Each number is 128 + 24 x the weight over its row's rms, rounded and kept within 0 to 255. Layers, rows and columns count from 0. The size above them is the row's rms in percent of the matrix's.

# layer 5 MLP down (transposed), 384x96, rms 0.314, rows 350-383, columns 0-95
size [ 83  81 128  89  97 102  79 100 110 121 102 104 100  92 122  88  96  76 114  72  96  79 109  85  95 100  94 113  83 123 120  90  84  80]
[[135 143 123  93 149 106 107 162 177 113 162 135 128  93 121 147 107 139 133 110 102 118 139 122 131  78 162 116 119 106 114 111 112 156 148 135 160 148  97 140 127 106 126 113 186 104  96 136 133 161 143  80 165 122 144 120 152 132 161 139 114 141 183  96 147  89 105 167 121 139 120 141 146 115 129 133 151 107 111 112 126 157  86 108 118 132 142 109 110 133 139 176 115  97 189 114]
 [134 152 128 131  64 138 128 143 143 168 149 111 136 101 133 154 150 140 159  91  90 133 128 140 146  90 108 106  81 101 173  97 121 184 106 159 118 166 176  99 116 124 110 110 134 137 141 140 108 119 125  87 137 118 138 152 146 145  75 116 136 141  96 123 133 167 162 108 141 114  99 128  92 104 141 124 148 116 124 132 124 132 113 144 105 165 127 146 125 105 152 107  93 158 166 130]
 [130 114 138 105 115 134 133 177 137 100 120 159 153 122 159 116 130 170 149 104 118 147 140 114  94 121 138 103 143 129 135 140 119 169 125 143 129 132 157 173 156 113 114  55 126  99 119  88 153 144 146 118 147  99 126 149 125 100 151 128 115  83 159 131 142 117 129 112  86 135 122  84 120 118 131 125 134 187 174 122  78 108  88 155 144 146 133 142  84 142 105 146 111 109 151 120]
 [130 146 150 132 117 100 167 113 139 143 126 126 159 146  90 107  97 154 115 148 170 132  99  91 105 149 121 136 132 150 135 105 117 150 178  76  72 126 112 102 167 117 126 122  94  97 131 107 143  85 134 120 108 107 158 127 142 169 147 103 155 124 127 117 136 172 158 190 147 124 109 145 143 142 122 159 149 115 107 137 120 108 176 106 150 151 125 120 119 111  90 109 147 105 122 106]
 [113 157 118 108  97  95 101 138 107 150 116 135 112 144 104 154 130 132 104 191 143 149 128  98 128 111  98 116 194 117 153 138 120 107 125 154 121 140 108  83 146 116 155 158  83 107 140 103 152 155 143 141 165 110 142 119  94 113 126  88 124 112 130 126 160 140 154 143 102 129  61 149 132 105 155 162 170 128 121 118 164 113 157  93 128 122 120 103 120 147 150 110 140 157 152 123]
 [165 100 150 206  89  97 110 134 108 125 135 164 109 115 161 164 146 139 127  85 129 113 122 153 117 122 139 112 158 129 123 151 132 151 108 141 116 137 152 171 113 119 134  94 106 134 135 150 102 141 107 140 128 161 127 103 149 121 112 132 124 131  44 143 163 110 143 116 147 129 105 161 129 124 103 138 112 110 140 154 118 118  91 115  95 110 169  94 124 147 139 120 142  98 170 100]
 [169 128 119 131 134 105 130 113 116 104 137 151  80 112 190 149 153 105 134 136 152 149 139 125 130 143 105 123 105 126 161 130 142 107 112 133 122 127 161 117 119 159 166  94 112 146 143 109 144 199 103 116  84 173 173 138 109 126 106 110 108 100 121 120 120 106 146 142 153 168 109  98 102 101 143 169 129 114 140  95 126 114 134 122 129 136  82 157 159  94 157 118 120 140 108  86]
 [ 93 164 157  93 148 156 142 151  91 112 175 106 120 128 136 117 146 151 109 129 124 150 102 123 121 124 129 151 126 121 141 122 140 135 121 155 137  55 153 172 137 106 161 129  85 123 127 137 114  98 152 161  91 128 127 171  96 163 109 174 119 169 158 131 124  98 130 102 103 123 131 113  78 160 127 111 104 119 155 104 127 118 134 123 141  74 146 141 124 100 127  95 145 137 156 140]
 [123 117 126 135 127 117 151 114  90 105 162  90 132 130 116 141  72 135 111 153 121 151 142  73 170 145 128 133 144 134 114 165 114  85 165  87 126 111 147 115 149 139 119 161 152 123 137  85 132 121 133 158 158 128 181 105 142 136 115  99 125 158 113 126 140 125 108 144 139 110 136 162 118  74 104  97 128 102  93 141 111 122 176 162  91 164 125 153 115 159 129  86 107 125 139 123]
 [ 75 125 121 163 144 150 143 127  89 142  96 157 145 115  98 146  95 112 104 137 123 117 117  90 160 128 134  77 129 119 154 144 113 134 147 162 152 159 132 143  82 136 132  98 122 146 152 188 163 117 117 148 160  95  77 128 137  91 147 140 151 117 151 128 129 123 156  87 110 110 134 103 153 114 162 148 103 128 153 117 113 128 131 101 116  59 148 129 156 140 125 147 139 108 141 126]
 [117 150 137 109 144 120  92 111 116 169 137 128 116 112 113  95 135 137  76  99 135 119  96 136 105 106 122 149  98 123 138 168 144 121 166 160 123 124 123  99 175 144 142 146 111 145 143 111 129 135 130 162 125 184  82  72 129 109 128 108 123 143 136 135 129 124  68 164 146 125 144 127 123 146 108  72 141 182 166 142 114 110 136 150 142 124 110 111 120  79 159 127 150 155 106 125]
 [ 92 138 108 122 123 124 116  99 131 121 118  92 139 134 200 142 129 131 105  92 148 120 115 154 116 116 140  97 114 143 105 114 144 140 107 123 116 136 170 153 115 174 146 134  99 145  66 119 145 118  86 112 157  97 137 121 163 152 126 186 117 182 155 110 146 105 141 116 122  94 118 106 158 136  95 154 121  99 156 111 136 139  85 159 120 154 102  95 124 150 144 130 148 144 147 133]
 [128 113 153 100 117 134 134  97 179 151 148 168 101 145 116 114 119 120 137 160 138 123 101 127  91  81 131 155 172 159 139 155 125 179 137 109  97 107 134 171 140  82 102 156 127 142 129 125 161 169 163 141  86 157 113  97 147 127 156 123 116  91 138 115 119 111 117 130 118  97 111  77  98 131  79 109 150 155 140 139 120 119 144 126 130 120 152 107  86 122 142 107 134 149 139 145]
 [109 114  60 131 115 106 105 135 152 133 166 102 180 142 143 170 123 137 118 120 136 128 121 127 128 114 124 143 100 129 112 125 118 105 136 126 123 143 184  90 126 116 165 136 113 142 115 138  93  91 130 127 135 171 109  82 175 160 115 127 156 167 100 111 128 148 160 126 134 115 167 133 100 157 147 122 155 121 131 122 112  78 130  90 108 156 131 150 107  90 144 153 166 119  91 122]
 [141  84 171 122 142 129 143 116 127 106 120 142 108 132 110 115  82  64  84  97 172 106 146 163 117 132 116 111 146 148 122 137 134  91 141 166 147 188 102 137 108 115 133 151 104 144 135 174 125 140 142 122 117 119 156 145 139 145 107 148 146  85 136 105 144  97 125  92 120 123  99 148 156 132 114  98 121 148 179 106 125 142 138 188 131 112 131 144 124 152 139 131 120  99 115  91]
 [128 123 131 126 117 143 134 143 111 121  63 174 135 156 109 104 156 128  88  57 129 136 143 122  93 144 105  96  97 138 128 132 143 135  92 136 130 115 138 106 136 128 104 106 139 121 123 150 167 146 103 148 124 108 123 101 126 164 157 140 151 116 124 123 128 123 121 137 114 159 124 103  89 124 122 139 135 139 141 144 152 160 135 132 129 132 124  93 139 150 211  89 193 118 174 111]
 [115  94 159 100 113 106 136  87 130  95 133 156 138 116 148 104 115 146 109  73 173 130 112 130 112 119 121  66 116 123 132 101 178 123 106 126 126 122 121 131 137 137 105 126 157 129 119 138 143 183 110 105 140 177 103 148 132 145 134 167 122 137 188 145 113 112 151 165 155 130 135 114 121 170 152 141 102  93 147 146 115 127 126 144 127 119 147  82  92 134 141 168 144  86 114 136]
 [146 154 100 152 149 150 139 114 120 126 156 111 127 116 139 128 102 133 139 179 147 118 136 133 127  89 123 133 134 101 160 109 120 102 107  85 122 145 102 126  77 123 128  88 130 145 105 170 112 153 135 105 174 113 114 114  84 121 154 125  87 157 162 110 119 150 114 116 163 145  94 122 168  95 129 151 141 120  91 154 168 138 149  93 145 138 115 140 107 150  89  84 149 115 180 132]
 [ 62 140  96 122 160 129 166 134 116 140 111 125 129 129  66  86 105 118 141  61 129 115 160 100 116 134 134 107  97 137 153 130 154 161 129 109 116 154 112 122 155 123 111 118 120 121 155 104 121  69 150 108 134 122 113 174 124 149 152 139 137 123 123 144 146 147 135 179 134 124 147 115 110 108 182 136 147 147 167 143 169 112 109 124 117 116 142 116 118 104 100 173 125 127 114 152]
 [120 107 153 149 136  92 126 124 112 119 152 144 101 142 129 128  94 141 131 153 135  85 137 170  90  94 113 128 130 125 160 138 130 110 116 131 123 143 120 115 171  91 150  87 133 115 108  96 128 117 161 134 158 128 184 105 113 106 172 148 130 182 166 111 142 104 114 127 114 111 109 121 130  63 123 140 150 114 148 176 166 150 163 107 113 157 102 122 161 132 121 158 126 126  99  93]
 [172 103 110 141 146 136 147 127 126  82 128 149 139  92  94 133 159 149 111 180 143 144 114 127 140 164 104 131 130  75 130 151 158 123 144 125 165 135 125 114 167 114 134  84 174 139 131 103 121 131 145 125 132 115  99 178 147 155 132  96 143  79 127 121  78 136  95 163 134 116 155  91 134 137 104 143  92 114 147 144 152 129  69 146 108 121 108 110 128 120 139 103 125  90 131 137]
 [155 137 126 107 112  82 161 122 105 174 134 134 150 121 115 166 164 172 131 129 100  86  88  87 159 125  92 157 128 136 118 130 103  90 135 100 114 131 168 167 162 115 139 120 107 116 136 105 115 145 143  74 115 147 149 137 137 148 108 122 105  99 165 135 180 136 111 127 134 140 106  94 164 173 137 126 136 100 163 162 105 116 126 117 160 115 118 122 121 142 134 120  96 102 131 107]
 [106 128 125 133  97 109 131 145 107 109 168  96 167 115 167 159 144 125 136 144 150  79 150 102 119 144 108 142 155 117 175  86  98 115  48 122 173 108 161 114 157 102 112 108  92 148 141 100 122  98 123 125 126 147 122 133 144 210 135 128 132 128 132 134 105 121 131 126 112 140 128 112 131 123 146 119 136 118 132 120 150 138  95 144 100 139 118 154 176 107 149 144 111 134 161 111]
 [129 115  76 134  94 126 100 145 159 132 152 108 127 111 108 192 125 169 143 185 115 109 110 141 144 150 111 131 112 123 119 106 140  93 131 122 134 184 158 143 122 114 140  89 136 156 105 129  89 122 169 151 103 132 124 114 151 150 179 121 112 123 112  87 126 144  97 183 127 128 105 117 146 114 176 164 137  99 108 133 129 151 128 132 100 124 107 107  95 110 138  94 122 121 153 124]
 [102 108 110  92 148 130 153  99  96 164 121 123 140 121  88 102 128 140 149 147 161 122 115 141 143  96  81 142  84 111  84 125 150 105 136 135 143 114  78 103 128 159 155 104  90 130 126 136 119 164 144 130 148 122 156 162 109 115 110 101 118 136 144 192 133 153 110  84 117 128  92 126 188 113 133 187 139 134 119 142 130 139 140 139 145 133 111 118 137 153 136 138 103 129 101 166]
 [126 103  99  91 119 161 134 128 157 117 100 110 152 141 123 116 130 177 120 116 128  90 124 111  91 163 187 130 136 138 118 107 143 185 121 135 163 124 123 121 102  79 110 140 127 119 118 171 123  96  96 163 143 137  85 119 166 137 107 143 154 143 119 108 113 138 130 163 123 155 156 144 152 149  88 100 107 130 184 102 149 141  99 162 114 107 116 109 143  93 116 138  95 132 133 139]
 [139 155 157  90 161 163 114 129 145 105 126 122 128 121 110 172 119 110 138 173 155 139  94 132 157 113  80 123 177 111  98 158 143  74 100  92 121 129 130 139 137 157 123 137 103 146 130 147 125 163 166 158 155 122 118 133 144 135 152 106 112 134 133 128 134 105  99 157  95  91 112 107 121 142 119 129 122 111 138 155 145  95 157 102  86 117 103 119 123 157 125 146  79  78 141 170]
 [123 151 125 113  59 143 108 131 131  82 113 152 138 132 133 157 124 170 117 152 144  98 131 104 116 150 103 163 166 124 183 132 124 135 111 100  71 128 153 153 143 143 136 129 127 151 140 117 122 127 151 130 135 133  90  84 125 119  99 113 155 136 139 158 129 107 137 127 152 121 144 122  94 110 115 147 112 125 106 143 114  90  86 156  82 176 151 122 136 151 155  96 130 167 156  86]
 [132 110 116 132 118 108 130 118 115 135 161 141 126  87 134 113 135  72 166 160 131 129 117  97 151 151  93  93 121 169  80 110 127 152 162 137 139 137 127 137 131 101  99 127 145 109 165 140 156 114 139 114 162 174 126 138 148 125 124 140 120 153 124 140 174 124 117 134 145 176 164 106  70 133 152 154 148 101 137  97 111 110 121  96 112 126  95 117 153  90 119  77 123 112 163  95]
 [178 122 159 147 148 169 137 170  75 125 122 107  90 127 143 156 132  99 111  87 131 129 120 131 123 112 117 157 168 173 110 107 126 133 136 146 107  92 140 163 139 108 126 144  92 161 160 109 124 178 140 141 111  99 155  77 168 142 128  86 109 121 124 149  99 155 119 126 109 122 135 120 145 102 110 188 118 115 130 133 115  93 152 124 116 139 152 102 123  96 144 117 139 111 126  99]
 [183 152 137 170 139 124 112 122 180 198 149 117 129 145 158 116 145  97 132 111 117 137 160 152 133  81 126 147 121 145 140 121  97 142 114 152 138 118 113 104  99 138 150 110 128 125 126 120 192 139  65  93 148 115 132 147 113  96 123 166 157 134 151 118 123 125 133 119 113 102 103 113 112 136 123 147 118 125 124 111  89 155 171 139 117 119 114 135 126 100  89 118  72 123  98 134]
 [120 162 109 148 132 115 134 140 120  91 137 147 140 117 118 139 119 107 139 111  86 116 118  96 126 103  96 159 122 127 114 111 167 164 125 123 105 148 150 189 120 100 117  95 150 159  93 207 130 154 110 127 122 148 129 123 104 109 112  92 167 111 111 170 128 144 112 101 148 135 143 127 106 100 133 168 128  97 124 135 157 106 139 146 110 187 158 160 130 142  88  99 140 142 144 114]
 [101 140 122 151 113 101 129 163  82 101  94 109 119 118  99 120 133 185 114 148 126 137 136 156 102 124 133 149  67 132 127 169 114 152 139 131 135 156 126 106 119 124 119 135 129 105 118 150 132 105 151 120 122 166 130 109 171 149 107  84 121  71 164 121 158 150 159 103 139 159 120  86 122 124 117 181 107  91 176 124 128 127 132 139 110 129  94 134 120 122 143 130 152 122 163  84]
 [107  96 119 135 122 136 110 100 148  84 139 161 104 156 142 134 193 128  85 128 143 135 159 116 134  84 138 156 125  96 144 153  90 141 153 157 118 148 106  93  67 135  89  85 143 151 157 155 112 117 128 105  85 133  98 153 153 127 132 137 135 130  96 125 135 157 136 156 107 118 135 125  93 105 130 115 118 134 167 132 118 156 125 172 114 158 112 139 111 116 112 144 172 158 148 121]]
# layer 5 MLP up, 384x96, rms 0.254, rows 351-383, columns 0-95
size [ 80 108 105  91  91  81 102 101 111 103  96 102  85 121  91  92  79 110  77  91  86 104  90  95 103 104 123  85 115 114  94  85  77]
[[149 154 147  96 130 125 153 140 134 128 107 120 155  99 117 106 154 119 125 100 112  96 166 107 138 162 112  95 106 122 156 147 121  97 118 160  95 113 136 125 131 128 151 149 150  96  78 123  83 137  96  99 120 160 136 109  85  80 154 129 115 111 156 116 100 159 143 170 133 156 170 154 162 118 169 149 106  91 161 102 115  93 117 129 143 100 130 104 125 109 137 139 150 155 116 159]
 [150 152 124 128 133  80 160 124 129 141 139 158 125 162 122 155 141 100 160  85 107 109 138 106 113 125 118 124 134 135 117  75 131 169 152 110 106 109 133 111 114 127 123 113 145 131 147  96 130  84  78  99 169 139  90 142 117 115 117 155 110 161 129 128 128 173 122 146 173 115 165 123 130 157 102 107 118  94 142 137  87 119 122 122 153 149 164 160 110 142  83 140  95 167  89 152]
 [135 124  93  73 165 105 111 194 118 104 136 127 145 172 137 109 136 141 159 136 114 114  99 109 135 137 106  86 112 144 118 140 173 133  94 180 159 179 168 110  99 115 114  97 150 146 142 148 139  99 145 124 119 120  84 169 102 124 121 157 114 150 110 134 140 113 101 106 150 118 120 144 109 128 126 140 103 151 133  87 149 127 151 138 103 139 129 135  89 112 124 116 175 127 134 101]
 [147  99 149 163 101 151  94 147 128  87 119 131 128 126 144  91 125 137 138 123 115 127 139 113 137 105 137 153 117 151 115 122 103  94  80 114 136 129 149 139 111 148 160 137 143  85  89 152 120 158 102 100 121 179 120 101 122 155 103 128 114 200 142 160 134  97 121  98 102 145 135 121 122 170 113 122 112 188 149 119 137 128  77 116  93 118 155 140 118 121 184 114 116 107 132 110]
 [109 102 121  65 140 130 184  94 148 107 151 150 165 131 103 159 117 145 124 167 143 115 150  71 151 114 132 125  93 102 145 124 138 147 121 118 147 130 125 103 132 115 120 125 159 114  99 125 165 126  91 109 122 100 130 133 121 104 131 122 175 119 160  91 130 111 125 133  56 122 146 149 173 127 143 129 164 152 126 104 143 119 114 120 113 121 124 128 126 171 128  97 133 188 146 132]
 [109 110  74 105  85 157 163 132 133 150 146 141 101 133 141 111 128 142 113 117 151 154 119 119 104 150 133 138 103 171 153  97 117 170  93 109 152 107 193 115 157 107 127 125 118 126 176 118 110  87 133 134 142  98 125 140 127 134 138 122 149 112 120 138 123 111 133 141 120 180 134 139  86 159 137 171 121  94 147 113 101 115 151 145 161 158 106  72 145 137  94 125  94 152 145 134]
 [142 126 129 126 109 152 140 134  94 139 103 126 172 124 107 163 106 106 132 147 122  97 179 134 113 127 108 148 108 102 189 115 116 101 141  95 111 126 100 111 118 162 152 121 163  93 110 171 137 164 122 133 139  96 114 137 108  99 139 157 133 166 120 122  83 108 111 142 146 122 141 108 143 100 125 117 116 157 107 116 155 134 129 138 128 156 143 128  91 149  98 188 117  63  94 153]
 [130 155 128 147 118 171 130 173 165 125 125 120  94 110 122 146 137 102 147  78 179 122 149 118 118 129 146 142 171 151  89  88 151 122 102 157 133 100 125 130 102 141 152 143 123 118 138 156 140  82 122 134 111 154  77 109 151 144 103 131 136 132  98 124 158 114 127 119  93  79 125 129 127 155  99 165 145  97 131 127  86 125 112 119 158 131 196 127 153  97 111 144 118 117 156 135]
 [ 77 157 116  95 161 147 110 166 113 151 111 153 125 180 129 146  99 112 103  86  98 134  96 114 140 107 144 164 168 133 182 147 157 157 150 135 158 119 141 146 112 138 129 112 128 125 130 121 159 112 129 133 122 121  70 142 107 137 113 118 122 114 159 114 150 119 126 108 135  96 145 139  78 114 165 168 137 133 159 118  66 144 125 105 140 137 111  82 153 115 117 155 121 122 140 129]
 [105 139 163 135 158 131 135 154 127  96 106 123 140  85 120 143 127  86 116 118 107 134  95 137 151 164 128 164 180 122 150  86 103 110 118 132 129 145 125 113 146 100 113 128 104 121 138 105 125 111 115 130 193 151 110 127 123  93 127 117 194 133 107 109 151 137 170 121 110 157 129  98 152 143 103 124  79  94  97 139 124 147  91 157 105 118 120 131 105 154 101 104 160 176 135 112]
 [163 148 135 101 142 147 123 153 164 102 113 117 132 112 127 124 125 134 163 111 125 134 104 119  94 198 158 141 124 157 160 126  88 130 108 137 138 125 140 150  98 132 108 153 126 132 124 111 114 158 152 116 143 148 101  70 128 173 139  78 115 122 124 156 126  93 106 167 132 123 122  84 114 125 133 133 139 162 111 142 123 106 111 101 144  87 177  95 173 166 107 116 161 133 126  95]
 [116 105 128 139 111  96 140 154 157  93  91 121 134 160 115  84 104 131 127 159  94 100 174 135 130 157 103 119 129 146 146 113 140 122 139 122 149 145 129  71  82 148 122 102 156  80 140 133 143 113 115 144 140 152 125 173  88 137 141 140 119 134 138 139 126 132 142 113 120 126 104 178 151 121 138 187 131 138 127 119 151 117 109 125 147 175 123  83 134 117  97 186 164 120 101 100]
 [118 144 115 149 156 168 126 157 121  80 137 123 120  67 148 102 119 144 138 142 116 109 137 108 127  87 115 126 129 121 105 181 100  66 145 144 137 115  93 146 125 151 152 142 118 122 117 103 188 165 132 164 126 111 124 126  96 112  82 137  98  98 130 117 128 133 176  99 120 116 125 138 146 134 132 148 140 166 124 114 133 141 182 120  98 140 145 105 105 137 134 107 160 104 164 153]
 [153 102 113 136 146 169 128  98 149 147 144 129  96 121 164  80 125 115 133  99 132  85 152 111 107 142 109 131 133 178 135 104  97 124 140 121 134  91 128 140 118 135 172 128  87 147 113 110 135 134 106 147 121 143 129 114 149 140 103  75 130 162 109  92 123 147 120  80 136 121 147 152 171 133 113 143 160 140  75 108 112 134 143 186 132 131 166 117 130 149 156 163 148  93  92 126]
 [105 125 128 142 117 106 136  98 171 129 135 122 132 123 134 143 140 110 137 170 100 128 164 178 144 168 144 163 162 133 106  90 136 131 122 156  78 101 111 120  92  95 106 149 119 123 110 145  98 122 102 165  83 131 147 168  90  83  98 173 166 129 128 103 105 145 131 155 111 117 106 161 144 131 125 141  85 172  96 135 103 118 146 153 162 118 159 121 139 114 112 130 126 122 129 132]
 [ 90 143 127 112 169 160 105 108 131 115 111 130 106 106 131 125 152  78 105 115  94 118 131 114  99 132  96 152 134 137 155 157 128 122 147 138 138 123  63 135 117 117 111 101 133 100 138 123 135 113 128 103 169 123 142 129  94 144 144  86 109 157 130 116 100 120 155 121 146 124 111 100 150 107  87 120 129 189 147 117 166 105 160 187 122  92 123 146 163 152 137 137 174 140 132  84]
 [126 117 128  95 170  83 118 157  97 128 120 129 105  91 101 138 104 135 118 120  84 183 125  98  85 137 120 124 131 140 111 152 138 101  98 169 151 127 178 118 118 106 135 183 114  96 142 118 105 106  82  89 118 133 136 136 134 136  95 145 127 110 161 134 131 125 129 144 132 147 163 159 109 175 127 103 134 135 152 148 132 159 129 117 135 128 156 130 124 106 195 129 175 133 133 139]
 [155 121  87 135 144  68 125 199 124 148 127 152 106 134 144 111 124 126 158 123 122 117 101 114 115 165 100  89 142 119 132 132 164 128 124 130 120 156 153 148 109 119 125 124 123  74 117 101 105  96 132 154  90 118  79 180 139 143 106 158 119 134 137 140 163 116 131 127 177 156 159  97 107 116 126 111 132 138 116 137 132  92 165 108 105 115 116 137 134 158 118 149 184 118 125 155]
 [158 149 127 146 114 145 146 109 138 104 118 136 129 177 113 146 144 128  92 161 137  91 112 152 101  97 146 147 160  99 135 134 109 190 130 136  89 127 130 129 116  93 151 169 138 145  95  95 123 122 143  98 123  99 136 138 122  87 119 130 104 113 129 147 101 114 145 137 105 101 148 143  87 136 111  94 155 133 157 115 111 151 135  89 164 151 163 122 156 109 126 176 122 178  91  95]
 [ 90 147 139 122  62 127 122 171 128 166 124 114 146 156 117 147  78 163 124 106 116 113 111 138  80 142  97 134 153 129 151 129 101 144 137 127 123 130 115 103  91 108 129 128 101 138 120 172 133 127 120 169 126 137 114  80 122 140 142 140 128 151 145 101 153 133 184 112 129 153 140 125 122 120 176 107 143 121 154 136 105 158  86 111 124 112 170  81  94 135 120 156 124 103 167  97]
 [117  95 115 106 183 121 147 149 143 113 138 108 110 163 101 138 145 123 153  89  56 173 130 139 146 125 154 165 123 173 127 110 117 159 140  95 137 124 173 132 133 123 157 134 125 124 126  97 120 127 147 149  93 116 175 129 119 147 137  89 131 141 129 103 101 143 167 117 146 144 126 150  84 149 102 149  96 141 102 131  97 109 159 167 118  90 146 129 121  81 109 120 114 134 108 121]
 [155 193 139 145 116 159 114 132 117 109 162 129 120  76 117 133 138 108 164  92 112 154 125 147 129 116 119 181 116 148 143 156 133 149 140 138 181 101  91 104 115 116 101 126 105 141 139  76 124 155 149 145 110 125 116 106 104 141 129 111 161 100 172 154 149 118 141 125  91 120 125 105 135 159  92 113 105 169 121 119 135  79 107 130 113 132 160  95 131 134 138 131 173 109 100 143]
 [165 133 137 126 124 133 148 118 136 154 139 150  83  80 160 158 150 133 195 147  72 116 134 145 139  67  89 159 144 113 146 114 104 149 125 136 146 102 126 136  98 106  99 110 161 134 125 101 128 111 134 129 142 156 100 132 138 126 170 100 123 157 150 181  94 111  97 146 148 135 106 147 108 130 116 153 128 122 124 147  96  95 132  84 134 163 118 103 132 149 110 142 116 116 160 118]
 [148 114 171 141 103 116  94 129 107 125 123 198 145 136 119 129  98 119 138 143 139 116 121 154 121  98 122 124 144 139  88 112  67 142  40 142 147 125 153 127 135 115 159 148 157 135 147 172 126 117 111 150 130 138 154 151 101 161 141 128 149 149 123 131  89 115 114  95 132  86 133 120 141  85 129 104 100 131 136 135 105 135 116 100 162 155 136 100 140 110 143 132 171 142  94 136]
 [151 124 123 145  87 132 147 161 106  93 110 141 155 183  99 143 119 122  74 111 106 120 180 145 118 106 126 151 130 110 100 133 123 126 132 142 106 125 105  88  63 137 113 104 127 124 116 160  98 154 146 131 125 106 120 103 101 113  67 153 106 113 107 138 131 144 168 120 136 148 155 164 125 132  98 104 122 160 131 118 143 123 153 153 149 144 156 148 130 124 128 110 129 172 185 116]
 [136 139 122 142 121 153 144 119 153  99 138 133 130 126 147 142 141 126  76 118 107 112 130 157 128 116 120 176 157 176 119 118  99 161 119 115  94 112 147 111  72 147 122 105 158 103  97 137 132  94 140 146 103 135 118 143 133 163 108  99 129 137  99 103 103 145 151 125 133 105 113 144 190 142 121 151 157 107 155 125 105 143 126 139 134 169 136 126  86 113  90 172 148 101 107  56]
 [123  99 104 108 102  88 158 159 164 127 103 101 162 134 188 125 124 138 132  98 121 131 146 116 103 136 157  95 105 120 128 113 172 127 136 136 112  96 115 124 115 124 172 133  80  76 138 160 123 128 130 100 131 140  87 153 130 122 123  79 143 135 103 148 139  83 148 112 139 139 135 171 112 143 138 113 151 177 138 142  94 110 124 157 144 143 113 128 182 153 134 106 121 142 170 126]
 [149  95 105 120 128 189  89 124 147 135 133 111 147 105 144 148 114 151 155 119 175 125 138 117 115 157 141 135 177 179  95  99  93 171 125 128 147  89 145 153 153 126 114 150 116  97 148 117 103  81 112 136 110  70 140 116 150 115 142 109 137 100 117 119  92 130 138 112 159 121 144 167 114 159 108 109 129 147 157 130 105 157 105 142 149 122 111 138 145 113 108 169 118 141 117  83]
 [133  83  89  73 118 131 134 162 116 117 113 110 130 121 120  89 124  99  80 131 100 117 124 148 130 124 156 121 117 135  99 126 166 107 136 142 140 144 112  99 106 158 140 113 126  91 134 107 152 162 144 136  98 151 118 181 101 165 120 131 117 124 129 119 128 124 125 106 101 148 106 137 126 105 139 179 143 160 158 130 117 133 190 142 118 162 194 118 152 115 132 155 135 128  79 162]
 [107 121 106 154 116 147 126 126 166 113  79 106  97 158 114 181 130 128 133 107 123 152 122 148 104 149 116 129 124  89 144 116 150 165 131 180  95 149 108 124 141 146  95 110 100 106 127 127 135 159  78 152 118 120 114 131 106  66  58 145 132  95 118 164 108 100 152 121 116 174 150 147 180 108 121 131 125 157 128 144 111 152 107 120 152 132 129 136 127 150 137 143 138 124 132 151]
 [166  88 126 139  88 140 113 127 141 127 128 155 171  89 107  90 124 129 108 107  71 116 172  99 121 120 143 143 103 128 159 139 181 145 132 174 144 133 128 104 139 137  95  74 175 128 143 112 149 168 140 120 136 144  88 118 164 148 113 165 144 142 134 129  89 133 123 116 132  91 112  92 134 105 125 131 134  87  95 154 119 163 151 152 135 122 157  99 119 138 114 114 129 125 134 139]
 [134 106 110 128 150 130 164 155 144 134  99 108 129 134 116  94 140  70 160 122 150 142 116 147 116 137 136 132 132 167  94 116 126 179 103 153 166 145 126  80  87 139 114 109 101 117 159 129  84 115 163 116  96  83 144 144 127 137 126 130 139 106 157 137  91  90 115 166 150 126 135 158 161 135 141 133 120 131 119 151  98 182 163 133 158 119 153 123 116 102 129 149 160 131  84 101]
 [119  91  82 105 130 162  97 130 131 127 113 130 143  97 142  81 113 142 112 128 178 118 128 136 117 104 116 134 130  65 135 110 119 138 149  82 187 125 105 104 137 101 125 140 123 106 146 137  87 136 132 119 160  94 113 121 175 150 133 125 122 164 124 127 134 174 118 127  80 128 107 127 166 129 162 117 145 109 138 196 122 144 157 102 161 134 126 123 110 114 106 146 140 114 126 167]]